Each number is 128 + 24 x the weight over its row's rms, rounded and kept within 0 to 255. Layers, rows and columns count from 0. Numbers have three digits each. The size before them is the row's rms in percent of the matrix's.

# layer 3 attention key, 192x192, rms 0.144, rows 52-63, columns 96-191
113:167102123100123104113137123128145060135110108122127134126104113127126131104134121064125142130162146144117123104086131140145085136103158079139104117138092126201114087161099137110165132148148113100194110143117104142090060137146165139116133122108164140141137133124119121110102153149116155107
128:143157104120169099117101132122141095135118122109102138173164183141123117131118124121100116149130144128121090153150147124112161133123168149127120145096101111125142143183169145110152138120127115129108129084130139173126154132094089136147081117113105147128110150144126117121128151111155124158
116:155175165168139104113093133122120106162117099123142077140128173108159127115123143114116141137140133166129068118088167155142139097073140112132142163122159104115127151143166156101157105161119115137117139124090147165115100130109132134132079135089149125153101126165121145106154110085136139118
120:088138123118094131101119111120127154102165150166148115111111119100118122108121133181131115114114080128135109095179137131080092093111114086130150091153134159168122108116100132186135114100158135125133100128093147120117141127126143115152136187171147083096108141102169115161128128155095113139
126:136128131114137104138099110118110114142083140128088108154097161088134154107121151132137117120093081213162126132159109134123124118149103115111136139129113131127108136134135118180114094084127140142134137132130124126117138136077115163132134163096112140079139115090133142112118114127161084148
124:111128153123146169146121100134111164113146080114133126122161120115143175155106126157137143124123127123149133133133142081148134141096096123134160146145146116114097109074104136154159140139113115146130077162150146164100144123129147085125125079111127102152198142159170153147109123158115120132
132:087063139129086130104145142148106157146111124139161110146120077120108136166158147124121153107131160110137123118110129116193150118112089146108138135156131111111162113112088127138128117108077104104102178154134136110153118134160117161119158092144120124149111119102127122130143115129122114127
101:120136137148121107134136151121107045119169143117091086119107137126138139116104127105144117099121114166144167110131158139109103089110123126124127109131110108135129091150035142143178118177167144135159103207115100127135134152147147138175116135133122119097128155099172129154123150114128133125
102:130136164101149125139135105070100068082116133156122120119146170132114149140119115127136111085107167157134100099160142133129135137119131105151122127164098139168111123125083152125130064131178119142124110143124121108080102148158131156155189150144109077106100132136176093137144154136145122163
099:112101100140169139129115123164176204152152137133137114108153111148133150131127122143125128124099132084135138121139127122167142113141121128166142107113141153088156140114154124144069121096140152130127142115179178096142157103118131097105128102125133187116134107112094153131113135110089090126
107:148127136129142111113124147161168191146099125147173152104143061116138147171154105137138111130112133097106155135163093099111142135113115170141125082146147128125127130102129117162082102109117150139119105114123134092119129115102148132087165130105087153125106129145108168154147126104100118137
108:123129115089152126113131097106096066133111133118128153125124146139101124123102142058126122083142178116089068135100125152152111118113194151110120177128125107121111146146104120102172112145123112142111138134093147150153122152132126133174106098117120079125149134171129083132083145134124138119
# layer 3 attention query, 192x192, rms 0.159, rows 53-63, columns 96-191
127:126142094125129138141156155104106130131123150114105101144096147116167071143143169138130137098141135093112117141177121135120095155119138130135090161128132103097112164081127128119115117135138128147142083163070128126109117101130126120141106152163158139092130129158145119146116075123152086145
122:152123105126161112161150101140124108093149129142144118146095105124112168142154122087138087124114127123095148143151107147118116167111129122099109154132171110113108099102134108120140182137125129136108112119131131129130128103146106111143122146144125129119139122086078098134127122135123070137
124:137149123129155115137112159113134116122096118129112112114138158156113148093097123129149131131168106117178140123077054123106158131141143119147096127142103148094147138139154091132114129128126111137175100096157101125117111083173094173085183162145114142124139098099157143118128106162179109141
124:111116114144076131120090117108114119132150137137091144160121112157123142144132142137124098125118126119137114123124132096127124124147176108147120136078070183152128138144103146123090182132130122137099106109115114114122107125087117094128145144069185157094097096120116140134156114116134119176
117:142131148116114156188073096163116117109134135101101152124103130169134144133158125114139135133140077106127119096118143162143178123173119177109197153100112126103113139152091170115112143146163093129115137152097123121153142130123146136114121122100145120107143160112102094097146136158130116121
124:113105176123139150126124124117100139156113134141199097111142109146087164127102142099126140136144151140147127146141148161126079090151123148146146127170152112107088092127143111082104122070114098115087141107138138114133116130178149139113109129099132126196115117139089137125099167114138157058
132:128170108121108192118160095120141149077104129124137175110144134141111114105133124141181175109132069122125171161101114089116124159136130107139145110123132148146137147118154120140125130129112125109126158101152116142131152114099130143096192167110144100106147138120161117130140154173123158094
126:096101125087125139113098139147066125126106160134164139095109199138133104105113178149084135142122117119146112135149101111135085127147130147164145129142119155139127136113111112117100155154111096118156096172109134148153165098115096132125120148141141158092143170118167138152094089164145106169
130:179112108120147134087133152122168110127158127132176132139094119079106117171149134136169092133144140128121099128109145122084114162177106117137154139119167120123106187167132146118089138128095168141127162134123149137157126121137128099130103088127158124163129204120144092139117121122131162128
133:108093155106117111102170117125118162142152126162129102118197114139161124124115110144084142156159169149133110137108122145121102093166082133101110165125144144139111121140168121097110115166139121091114142104142152095172138143139141120109132139122119116141116120115141161103089153098154133107
128:147109127115122157166113106111132108121140150114131101152105128150127100136117114161132140104170127161143195147158163104096118095142095139127143115184102107109141148107111132105134131161131107108155126139101135142076111146158114136121107155164103143128125121138147126119145113191164106156
# layer 3 attention value, 192x192, rms 0.136, rows 0-60, columns 96-191
101:115153105114131128117161122132164137161112128076107151138146107131132113105089064139139105126103142098130176094148162112110152105124159151119106127139168119088140122143132162159119114130052134109153168141134089123119121101140107147131120128116119131119062165127092120110133146149134123078
099:142161153129110131138182100158095151146163152119166148124124118150149150145104131136121088108120161155134137143145112188123100163122107152109171133106100148153113179136087157144133143102104092160149143155132164096119164117125101111125107099085126149136116123142133139129134175131127141170
105:106052085136160160132148130122105075118152127091172112169124139152115115126092118125131146116144109144091154144177081145121143110120115156140135093144128124125105126153144107123152115136109109137141116158092146143130138120170150122116099095137126143133161109075146193134087119135131106161
114:124109163114154159146149131128154122127099101103170171120126117122095120129152127143062148127146083093132125127145158152151101093122103110145129132115121101138125124140077109107143136109120122138117129134128118156106147095124114126160152116082140170146142122132111134124151120090159151118
107:163121097152169135075159149121084110100102133143107151121132131124119110138090134127110123151107133121175066103131136140084128139111128087128138164081181131166109139122158144115134087112184179138125082158164105092153103106115109150121151146161134148157091120156145137161147126147135119104
096:134184130223104076116135135150128138160103094096103115136128128137122169118127180132139113151164115127127110115110132105143072150113146173115142151120097116103104109150119113124140129148136101165135118123159134153182121070160164105144107132122171140153130167111100147119127101130149131098
097:109121138127165120148118056129122141110144166100134140118104132154124115115102128124178135130105165149142148141158142145120104140141167138134102168166149125121118095092129111122123137139134115113129167141108129128081150142112121150104140143141167172101107116135122112130123129135082074143
106:132133183106089158124162118168116158151085140190166132114117116123115095090114142126165120145097140134091165171155141081075095127133168150162123136106130137154130106136129117098162097189160198133122155116180152154113093128127132086105168139146125176137136097126107110154135147129140142104
097:121087145167099094122145150109152126139102144105150151156149120170102103149158134169149136143152150145132140135120090142123126145141087114106139126090140134092149096111125097149083121161122149148127148093134106128081112145140168108148137099136189140156105107154104081154157125097109128110
101:148118122144161113164173127093161123124125092113118104145130141148159150125106149095125156083136122109138150110160119102131095138131067156126120120116154140136133096077140087104103115102131122147176122117135164119085157148127103125152120104111127126119136078131082116102122142125087124132
102:144129089148148128101179134141158137124099102151128115125111145127172089132126117118124078144094138133138095156095110185118112134108130154107102148123107170149103144173141159171144157141129111204113118171131150113118158134110140128167131139139141147126126097134120126104113097107112138132
094:100125163101151127124138104093115116083096118137097173114143102126143127130119153109121127110141166102150170121131141120109129147110097088144139121098142128171101136140108133138125120125112129167137170109105149154061117134160110136124142122134045137116154113151156160129119131120133098154
102:136114089138065147105137106141139161143145109117153080102138097149121154127135092152177120110136141151114112074096100127137159140121149119106085101072113171124115149134094141102127141148103110118100125148134143171141082146111112104160110120084116152157146142109145102130124155130115135071
094:114146120133109146060101133125120142143119149103098145079104105117154141178132141113124091119080140149152176149124120127142146126113153130087125182128121140090122123112141102165159136122111162143138121076116142132141097112125120190181083116150155103142149136131112142193115120085117115123
102:133092140162136109105163186133151106142101090164131133087093140135099127088129123110136066101194146091131121134107141144130123182135102164146102135137178136085126166115158128137120137120126142118115183101120130184159115146116097129139138100148089110135106119114129098122132124099115112167
108:165111125146180121109168093112147134118103209098156132143108106156136145141130136142152105199154076125128140173111122109094108146109135134126121134141119132129129128150142152088123118057123121119145159138108150120104081096151142115115098138149138124132121102141119117169189081095130096110
099:147122133092117114097179107134106124109141136178165115081141140167145104185079127139081184070154154135123096150112160134151136111154114104135169117164111117148157135184101129100118154111166105154102135126174156115099140141139117143127116084117161172132146135145135115126095159161133109148
104:113127101129145113112127103146121149108121144131069139169107114124154147142153142108137055094105136123146141154142123148144134149153148137132158139127133107127117211116128064111144104089079131117145171118143143110178120079136113117118121092172140118133139094104135120140095104144111110109
098:108128164104123139123101123106141158108144148169080132110099124139121115132123191133130109080110130081148118104176115124156093169117106132144106160120155136108123165136169121123158120118130118145182148127124117144105139131097123161131104128153121117062138168136156130137125087103108150167
097:131089105158120080102135139101105153138123096130157083137087137126080165126111099105151105143145145088124162088145173112113116159067134129176160122098090118119107151154102119142086142128095108107127131130107123146121136114128138097117181132114155147128113149105122116113113120132068096095
099:135152146106103106146125128141142145136103091118129104156097136081151159139115124161151133144152151113102085136113119096094130102168164121160123147115067160116148114145133150156162158127146150143132092109161125076146132155141122109131109144129142073106138152119100095138165091147152115133
101:066149121095089122103128132103140151153124083131100177165126093104158153126126129133118105116111149114107130147156119125135189134146145144156107094134128113156158179145116131116143151122096143159140110123112142123117158118106108151155116134158133101098099111143143116129100172145132088096
102:104096144126159057192148100131164139119108104138143137137118084159150121124166078110161157127143105120133141146106104142121137184120078100098150139158146120107111125126111114170114111157141122121096113150099147100133156175090161112146152096118160114101098142123121131111144093110117112147
101:141113128126155137151093123116124146131150133078139118101104133149144103128163147038147084141106156108135106147134125126138152140157126162141084143174047123100098146139148137106176129086125144133109167150141137125108163155151122145121126137125123118099124115150102106117134105150128123155
106:124098170145151121092095127101119110140100138131104120111119133144097131093117148114156121084068109132109144143181086174125116117113161157099177157164133133139127106150108166092163129083152094140111119117123096125143108120140110129140118179122127148083092120135140092172137126110114116130
097:166155143122134124095104118151089109104133143132112187115133102071128133123131107141136126130116123090180102106105144112096169165144108114138080130131149114126174144133152091116116153159127161061113167129136079120166100100179124124132145138118120150141149106125127125123118123128090124122
102:156188134094125134115115117129132114144144124115127112126134111105147169104099105146169150110092075139072137138149155104168124126132116128075083126123128144114123153129150109122141101154138108099139108162172097129150117081116100164081167158158157167135130132105114138102132141120082102110
102:109172122071180125107128108164092122136135198114128159115136160179095131157136078115108142103115097113147120133144147151156118127121133126149130142133128104135143143154116144143132107111145097100142145131089138097120142173144088142118139107174132138139114136127167104143087134147114102076
101:106146189125117140104106111094134134096121090124081135136114116136128128146112128137104124171153164110147132131133107115101106117118125158146124130125185143130155146083087096111125133107125165157115127128130094121119124135136119150111120126146124179133133129146136106088127100122089122116
102:133137179120110106116158151139106116150051092118124136091154166134113147131127115149172117148172125135127153079135139118099143112105130136129133129151133129107137116153128145095119133132068171170146150138110129121094140108162104103102150106134187169118157122117122121087165160089167135106
103:132147120062158143124165108144159144131120118115118134090155102086091091077157113113150115093149156117101106107167139084109115149133117124167131166147133136145102123145128101097140164130096111098134168110149099149093109106136149173143161138127140127102075150138143088115121149112146117115
103:146147156111104105091090127137110152149149111141141126110154149135128146127114129162154147110127124152122153081138161125156124114142144116116143124142143113134166156110162100129133115159163166140088137128121159138142123161103150110100154132139097173146121133132092147061105138129129110113
101:149151129097148111126134135076107133151128100161109110147088126130113099164118154105137091140099128147144164093141157126112192102150139119130079145100089168112142114142105088170115096093134118109166138119148107117129130143137138115118117142159082157128126130117118146096109116124135093143
102:115163185098156115138139114149132170088114128134164162126151110099089149120091113131083150141113140141119147122122115126109086143102138145164142154140116140089115097103123106115123148145190133160122119170114102117189103109130146093154124127098142155155112120145098120104157128148164160169
099:166136118160181127096133132138126109133110129115155114145167142121127143165142106103118190154138120134101140117114125152113115113124075133130094116090150109151135114182136147119137138101137129139155142128167109105069114164086141162112148101109076127135151071164145147072139107139094170146
102:128142154103130120108096105109076122125141165128126093148176123138098147196124117083138137116115133140163120138078089168137097144175097124157140135154159160138131102168077134143105148095127170124157170127110106130138120135150112167103112129108137145172128113130112113106135130146132135115
098:116114106140093137139110136144116146130198147110133137118109113122147148097130135121116132102145142134165119147128156130155144168169125150108104083113139128132136143106109115102072081159175163119136159181085099098197114134171159117121124109101113132169161120137116149154133113161096163110
101:121115155159170141101155141151131105108101113160165141168063136116173106126135114092097154126099108093127115137121126123119163108125153098133121078097143166133145136087125136151131119141143146119126130115135185191155140101115144108122097103162105139149131107113094144143107127122155134137
104:116107190132107092162131163095077081121072128100129128127169085158097142169149128119123104167130137103136141140101169149131130140135105121132159102112137113127075126161139144125126099082128118116138149140095156122134130127123122115116131129129145142121089124112158131120121167108164136128
101:102126141128182142153167165127130132158175187152133137145155118148162141088158162100141133151128129129096126102132155123095101169112062108117136121100141088138091176121120152119124094152140134112116156146113120127121157129110155107111099113112092084152174137111119119126157105113075136108
100:157116095122143144123117143133125108119172144140172111108155141152162145086105206130164163133179132106122153120127106145105111139133113103103094119108117067091116140149134107130114094166102160123105101140124135151151147148139146168143139117079109155177158108076102114119161151118089144116
102:172125109099130121125106114135111152132132121145136151106152146137122123140142156127129103078137134158147120109144147141138118168118091086106125170129126147124112134084115169145126114115109083160103144134113116160111174171136148180108155113122121082148110118123129125092134165133098100153
094:129152141137106184119120113082080138175174124147143108129112134134094151130109123120099123132113104155114133107104122073130116113100145136177139148112110133139128061095138155133148160128151132100122164130106172120123091113104135123132085156153145125097143134046156138102164148140149136134
100:128150131124115132128148142143148153094132151132079098121161122090123107133116069076142135112101109089147119114096081153114162140139119135199154133119127135189128141116189128164182135124113129120142103178113130103116142124146134091122147070141125101107126125143179110141145124138168111108
103:143124140115120152106137138131103115122139089152104119125140126134110159108172139152174151128138117149113164091133153115110125104138139172151138124103098127159144146118111098130132128106114180153130076126135113160169089092176156102110136117131133130131136147152141145101063128097135171160
092:111099112086127104130137149146108136154162094131170112124133132118166145205127135122131174117115176118133167128138107122117165144118086118095125102093081123107134100138127149126119121087111120111154128149131184100116098172138137149106127132114144090145152129101139121098067128142131103169
101:183158124147141176115145146136148130151109102144110125154134130118177149114110152141179096090118113094100157165104146092129139093139117087117132156132127160083111150138132085149114149101119100134138117125174163129124121139133098131162114121139137140143096120125145124130097118128095089146
094:108140145145130081126160116105173121110166102141143109133165106120122175146107133083147153141120144132142093139123096143134102151109085157112118124105141115147160156110133105135088051130118135121153153140126116115128131138087176135130098106136158085084176133098111136130148128150083137100
099:129099144086126125131158137143131112131130175132166128104127113117111122113123137122144125131117107150130100127139133142196136137155130155102121169117152093082138146153149101087114137106149103166099129172142101085153127120141138153088117153153149123150144149145144112140116144181140115146
101:119088141150122154138105141100103127108097145141111116159145105116110144105151135140120146160170129120144140106132140136098151148118151105130136132156092085118128150124149158152119159108185154125131138096133078082136131113141117107116120120158149082101169120118127155166108134131178110109
100:148165118127143181112141127094095117169144118125145113136113152176111160066112141172109133112121106140126157085139139122164112141152158126105103110132098143137083139157135141113149131156104123140178147116104101128155104058105100156121118105126138119138137122112128147137147119107140112118
100:125095124163131078144133112136086123130147119159125179165147137083111174146139143094144189144131139164148149139153098133122096109138085121141156166128120132122134099098140123109089153138089108112100114112088123128127136134138165152120150108118145117127128156157167173156121144130118144139
103:166146115140104096139156149069115179135104132153090141124135155107124100145131102129127111147133175116127095104145136115141136163107136114144114104169138138109132159161181100117097149072113166110139092142121156103108105109153143117152170119133121152112079122109095151093133126139113077159
098:125113146164154138088119131147153105150138117152154138124099144152167140129112145147097156145157117125105131136154112167093117103111115148097124132099171151166086110092098105137133142134091114134140147070147084132145095158109165142122134167133125132143154077088158139188118104107069125118
102:158085097117131139128143126158103146147122115157132128107131125116096169092091128101135120139110149136145138111091112105132149128090106137183163100149133145129149088137155161093133104141127123130109156130102113144157123161124154144115114166097123160113149069110148128083087146084139156111
098:155090129128174118112145136106105127149108105102150157120110141197140133132099113123139147130157194131114132085141138143112138132148131152124134105128124171144143132134161102123110115113142123120117134125127123102141109086138102106172159116086110107135134108122169141175113151155156123130
095:111127112100191123166112121094133111090154129098104116131107087158138147142165141149121118098109123094137106092150115147091134078086125108112173126133114135145148165139136144116108149105141115175153147122144090119155152168119153111137129140118116081103132130102118117114108119162152118149
093:106110113151122106143143076113128101120162156122102149118120129120177085125090151126111107086152113113145117108167133163177128140112159113115134157105162109058157119128156101163108124142120131151162146086110156123071160129113140157120113120114137071101124113121071117120140114135117104164
105:118118109170145108100113124127141151163203083085121143098150076150113107144146134135149140153119164157162125127096124150139117122154167089142113134109141111149123126128145073152133082150056113111177128160141184131092098166111165157117126099162128125112115146120121129135121150149091114116
104:124149160108178125168143106102162142145110092102170126148119143116190113125113124120135181135112149146117131107103163108157154104143118155122039135115113138144131078110156120118102134106189101147165131159122129119106100115117140139109118134178104156115123104102162149119114142122136112169
103:156136089090145137151098147132128120153111089108076122144089113080089098103154091125125156113104138127149153123155156126104160090172148174140116131157138134075138133142156144154109113103136083095158131128135153133141109164102108143149115156112117127171117123133143127153094148165146145121
# layer 3 attention output (transposed), 192x192, rms 0.109, rows 0-60, columns 96-191
110:138145149189177121115147150132122122147134137117182110104146130129157122105133112116109140153130174120144133160165087139112133087076130127100101106119186111106107125173141121110095099168116159141065151109132150149139114140185150123090130102165114152157147116182104106108079145107144097128
102:128205124149118133130115102132135143111137144132137142147121119124153106152161154100098108112146116139124144113118117121115132150126124109147150091116182108122127147138110091177162161145134134122122127189133131139143089109104113112096107149105122153171158091078150126132097117172121098118
109:117099104148158137118162114125206108148120155138122117117125120131172141130066125155121199110112105144166096126131138082092122145171120102117109177104094133106137119196123135126141144112166167157122152171132103107134124134112112125112145103125117174131108157147156083133104126115157123123
124:137096113149103151202105149127116120079124146133096126125122129065136148130156181120112151137082103133130126101147075102118130123119136115133128119090166154137093137124079150116134115178113110115129090134079148150105148129149138139140098093153163158128155104122121156096146119114106080156
112:117090156190120120125111142128086130144090110160144132125143128148096124144174147144123123205101142115114116124104105110163113132177150170111147079106150169122121131137142129103138116078119120118092105119120143116152116158121112127137151146098148162125097062135107145124114067107109140143
111:102134155178131100166122084105159107089127161086130144140142121123131147131127132094140124141121084167085164106126121099131143141122157158103152104098159114173122138102143122150158135110156127121105133145119133148116081150123141129145147066147115144177125095095142124147136117114122147117
109:153159068133099152093102086126126157143133141135178111121135116121107130162152167110167137121135164147135133144078177125121099136138093103146121122118123110133111127132133161144128124170122135128144134159122164120127116155093164156078124126091117162141179146116135097111163140100097163091
117:147103136127142105145154121117100162140090122146138171150129156131132146105130144141114097157104080113147141115108107128156097118104151114129180103113134147122167158106129124146144101141118091100144126102130086123136115119118123106093163131149112118081162188112109098122139116129128139124
106:131165102116096160145143120146112151119141165123108096080106132146112174118113121115097130131152106153159121129073120143056137149144119130123143122133117154157105125102092117105118148132118096146116120135128102129092094162106113118093152127130150100101097097145120163131117174136158123116
109:096147097161111097178118113114098138043191171120121100151090107106091093133138112151178120114141151092175130100123085116149192132136135110167149175133192124135109128171112132090096147133138140145115128101166109139094099138127129103115128100106096108126132136126126135118153129121137112106
116:129116105125137102116132123118158151116166130122096098113116167088164098094131088139117132128142079113139130144129139114130102128145112161104143169073135135104140147111124115141122165154120147114120150128107117129123160115124116122139138180073140133153138144145163136107139110116057070126
098:158127124150133140116101142104121153095111140179109111124134093127115165113071154159130115142104117136120162127122067086148144132194143130139135097137063127123137138153126128093151136159187149135065100140100156134132162107129133121121137130131127125114159177147156130109146158135188128096
115:153130137112135148152147113110135144117118096128142119150152105149139161115162129110125139118147110065128133101119127103113118143105118105122119170083190108143124095110160176137126078123176094104160099111132101127084138144178114146098146162094142117142103108138171155125142100093181085100
105:131139128126127111158132121136139149114090132099128186104134130137157144137045102125110082123103149100113110152141161088138152160096129145104154129146164137107161103137130131111125096114141120115112147127110144101098143093091165172124145124070141118178117128148143127086115179126094129129
110:162094114104151086109132099129139140111120142134184113106085128113197162131158123123157113152142139148156135145116103163139153118150100103130132123168145101120101103099092126078055178135121141151173119129092115134108145152134099133128127175105103106152103099110149125133153101141151124141
123:103137121166116141091161132121160158135065108132143107153127089149159146114097111128147108121121059141149108160147104130100113172124157095172124174078129149125119133162086107123124094183141131125106124102140135142123128113151124152114112108141135140155072134129103101098107115124124154086
104:180094135138122154135110125119098132142132176150096129141145167117122140172088149152090121089116114104203104125112121135137152151151192169138172137105117129139111188115144146161121127105097086118132111138148159129115098111115101129164072104121145159132107148140127100118146091172143079136
113:146081099124089121145109086096122162159130110117150103141102096142122126171135149141151127091125130106102148119145197131139152152128132122114138099090133178146147106152079112129109118093133131132106130120130135114139092130119151102123122117118101169203114126114108141114116154133172144094
115:151162140152128124140116116111112130143145144183152114119127130114153132127168129080103111159145125109115119104102126101139124115135130123084095255181130147069107120113094111131145148119119144153090123136152141115081129133102090103125122150134083138107102148150110128118124136132151146150
105:145140102107130136159120083149121128151151079147128151129145156153119136162132161100159119126154112103131107122136152125127157116106128129158151122094135109068118108127102141081127128162106173134160158143132135124116107151120130099135065095110148147141120133117135138142145180131113120093
114:157134098134129112102172108131120139113179134115152142155151102145168141127114120102110125128133074152131138110086117161141156135117058130137130121125184105116108123158181171141157098130103109099141132109115135100115196180132132133141127130147093085143123168131085130133106153113116172120
116:114158130141139068129116110110097136142130134112135181120138094129127131141089097132105140102126122126112101151184180133158117125144110128127117141108168116124131162155168120141122126134148120099139098109104161125107112131069143117131137128098120111120090116091139207145090190139148137142
111:149122132130119153162119136152147121125168129135081095142079125159140164114100109104160146107162099131089151167118134148111159146116112147110153162110134084106150124150117142131131122166122155123113134109131153107160113151119163091063150151174166104151132142149128158120123091126099134109
114:097060118110138132123135131130149114113095108123121113105156115150137094131189091147122132127105131066070128136125174112120109176149082110128153071144151117121137164163116134119167125124107144131160145166132131148109130127136148132126108117098144108156103154140152132148100154149109158135
109:115141117096111137136095137127088135092157137101134164131139153149157154116122120157148117132076137172097126163145165117097130146132095143125090098147166136102120121118110137120165090117101132107142141120165177130128151124087163156093167117083156175071094123114135177101114121089159093171
105:175114139122145131075138129080151153124132119124160107110162120157116108114116138080138146147164125159130146115080174148090090139134129120138147107164120136123103127135113137118065132063158131104107097137140159126119110130153155129145161147187128121120161165154132161116142098126081139102
106:149154143144137155129137118079133129137139134094130110158141118133121126117113147087119121130115171129092126096141157164133107143080089142149129205108113137087133116148160112123134166110136114118115114088137135179134133106152084131104085116160147091051138128103119124185130079118112104108
108:172114103132137143115119124120140105133134113153112130143148158142101122132116152131099095133130138124076120103151109126122115122111185076111117181107091161067130163167113167157092140165124161135142143099135124155133101144077113117135118109145111135172148125137138160096102111140139143133
109:156117118144117116128123159149135139112146165139133134148119098098130126076134093131138161124117140142082108137119117126140115160151141144129139084113096134111073131094134108207128156174172152100096134122116133088087154143120128108129161142020112103165149147143096171079153123114108140108
106:120117144137123156103154137078106101128132119164127122125101160170145156147105091103176159134112131193155139093119116138110124124115151103127150103129103132153114130113089134172106127080149081131113148134121117153129142148125121125109139110139115123183114119112113157125116163132115081137
113:159101155153143152111130148150091132153132123162167153080195094132117125150122105122139114110138131162147081142131124145083121122110155126120148152162158166131136105081119117126088135160131113104147121135122156123095129124139130110113147129174125113116126109103120149131090183117127102152
119:165145133149126135119136133114074120115104123103129123131131104093076147132114113160108134135171150069143164151074107130145151122106115104118140042106128130186124153142132116132124147136126120139098154110131134130158107133133154149149150183080127163127158124121098148154126175119126101134
110:129115136104138080137124125133113149136145129119158077120127091156141108101101096148139095107043133093166138127106152141120147130088129117121174168107082128118131199156121126129121140089115155137137161129108102138141107164134125141102132095103135114138114162127089113161108192114128122121
108:130193152129148152116113132146141110110129139094098163105149175121115139117085113137162114123155107123091140131094122140161109142118125143122164136125119096158099157125128141157110121124129138133190120131122125111120170146135129132093102090164112151125157108146127145124125087153124064154
105:099086128125098109086109155135139109107153138139126120099166101165135136103103169107155147109138144190137136106095103138123203122163091153112162126100114118144118142122134090119100088143110133087121122143148101172159139138136115130140148139087095132101160140123140136162086133114103113110
117:146164083137113113109143157167162112117110092126130140133097133113107150137151135121122105121076122111102158104119168120095151133133107138143091122076143117208124160113119099159124152110119110095118109173169090161098172133123129082146119109151150171083172089176099143118091115124119153083
114:151157149111122122140167172136151160162099153129149127146146139103123073077107146142088152136154131122108112089129125121166116129103154103117099100148126146187143095110138086087125144111152166112143107131109075136104121080149114134109141094125097199116188127144125163133158117131144145160
108:115107088113179094106151144122141120119148099066070110148127161141125091146147120135139130174121082116167129177124127116140129108161127134098113165081155143133132138137154161119155134114165136137124142142102121121143125111124101117164139120155108148115167187100081174144151124113111132123
106:133130126101123139142123098129158098121161150144114150139102148123157141119137110113171109142115146139104151154107087100107130144150154124102095118085114121116113122119098154193119110116156183109108137080189129204146108149110123137108116120099090101145141086134127183119125163148120152129
107:119094145150059143127117149162100132103115111144142177150160118116127118120107099152131155133167109093122119122133115150113136082134095131133120149127079155115169147142093111133156129206148162132173120093131127135103090145177110117097152148155111156106112118124117131130109100087168131132
119:110139120130127147171116150155169122152105101117140113126120141129148123113090136149138155106142158088121163139053123108133119137134146168135177156090111160111134102128103105133162152123111051075097160092128092130130134133150116171139143075147122110095098119127117105115163127111169116139
115:116097124121132141086155163114107107137181119137119110146115131121091145114151141109107136136115163095109112147128101130073104114110113128131159157161142093096119133143086121132169114094104088164120144137122171131132120146171086151132122110105125152173161069104142118103145149119157146106
099:133159106115129136120104158163086121098092111140109134159101101152127162170139084115138072114104119162143112093127113162080133102145174134140111114119165125141120121145149101125103107099151163145127192142169145134097145154101078099140119154166121114142110132154102096136144097117120151095
104:161092095151094121109146119121135117122119130138145138130154148181128093119110126143124087151111146140111129122155163129181170129131125096158105116129142094140149126090131132137103122139142137140074089142116125142141111153103145122162118186186108141157094117112170170143131111099125127141
113:135087178152100087164153108098147175086125116128160102143107138167179118143150120107095120151117129111112140135110179145137154141110144161110123161133065154118162122116097118161117153180123136158130140151147114118168160102119114124123142098159099091115145133144107138141086132131122085095
100:116158132118092140129158102178082062130132129099112139133127132122141118150130090120113148148109131118126122102127168125121149116135108116154166126105116111112106108147120110074152116065168170128111105145128128118141115125133072107156115145140131167158120149128131175172127163147197098095
112:150130136145135126194122119122136112114135121095102096158136108114119150117132110152132085101075164119124133146112160102118128136087095158128149168122139138064120185128155127085074126162146105168120125149123125144126114111123106113132107073129117081120162122134140118159106125133114104110
101:119132126086127108160123151143123142124196145123129176121110106111143123135068136134162164127124121121133131099144144121101169119103175131097094148132113141119132141146113149094133118148132121120088100110135095149091090127107135109137123144124093124102114116100117119181098076091098125129
105:136146155142105136087081111121158140155078147129114111151121140116114137119157138103101185138143136182175093108143155085135165140097163142120100152179151169115112117152097129140146115092104132087148135124133156131123064153112129132142110157156132119155121096117106119169108140138137127093
111:104134082123087122111116128081120151127082165188093139118133083145096123131119131075160116172123127151105106150111095124103173126133154099118144133107157177180109120155145162157113106106131108124156136129106129109150102136127129148133120111157109138101116148131163162155101133122151105167
102:122120123135133152136165112104106130150081123130123118125104130114117127109142105108075125093156122160130157131117092138162077151107130130159055136135145160139114125129129156148111110111107146135117116137136073141126159155136132099101101098122124140102118135072149095153095124137161113148
112:089153092078112122124097152151108137110109096143108134124138166159139078184131136142154147176154153157142132137128125114140104125125166130134125155136092092154130139129117131157131125150146107143095069159153153134114120136126131133128148137093120136088112102133125130095190136101115157115
113:111126148127110126109159130140109150143129101154163087115105111165125101106113136134133087142110135150146103118127133138089081156121160136121132153151167081072118159103123108123079139166147160125131141154157146148166111108117120086147095149085095169136117131144088138125106134124136156142
105:162151092115129144166132108129144147102086115050099131155155133133159156131119128104162113114159106128152115127141125160142145088146118121088151102108091165110104072153092154137151160136100118103087113129151098109134136167097106119135125129104130123093144143125158113102139123117159151167
109:163135158155094104124110133120142091130172122138139076131102166150115160182104115138125135117116105123141136141122118116148113121111071114183160085110086091121142102098069114141117123090129143117191167093125107127150168072148120137144131173166145161144125101100149148113149137105140112113
112:116081142087155128141146116139085140119070143104147130136123134201115126170183182138148155148133144098138105158137073103142141108131123146142116137175129117109121130108095154139113132083152066117087093115139139138135185128168111132132115089135122158124100139133132129147102114125153152129
110:103166100151111101117162147115143120184153145131141102115127115129094134149170117166162131100165141100104121119097136134094139112123127130117134140116128110138133119140131114150104143118127172110161116091115157102145080119141103121124168135191157104119085135115172146111097150104151126146
100:105154110123135139101149139109104118147158128136096100112077106126109095114127122085135098089101149120121147153150141145125141128154163103140159111151162117112085118151166101103129165105139131134107162095113148074120101157117150144140135118130128155117156120132112103115151140140160148152
127:182134141127134140134177146121127123144164167163139122128140128139079135102117128150107142123097155108118156132113174091127138158120151154134131116127106120143128089135195132115162093182142127146115128132135113172150122108149141130135111099115110145176123133094106100117128112137116154128
105:107149183114141087112117113125096143078106173123116155123134130140111105135129121114149149093136139140156111130096137120186111103129144149121121118143113082132128140116140132122157144153150109145130136129126129150100137120170127143124115140118114143149164179114162172151128138132123105087
111:145128162118123112127107150129150103164121102143149103072193130138142094154132109121106135166102128098113130129133097139112136106131130143145121157109139154147101162107151176093128141143152155154111127123126136125168136143108125144111141120105116104086197106147177143130170156079132151149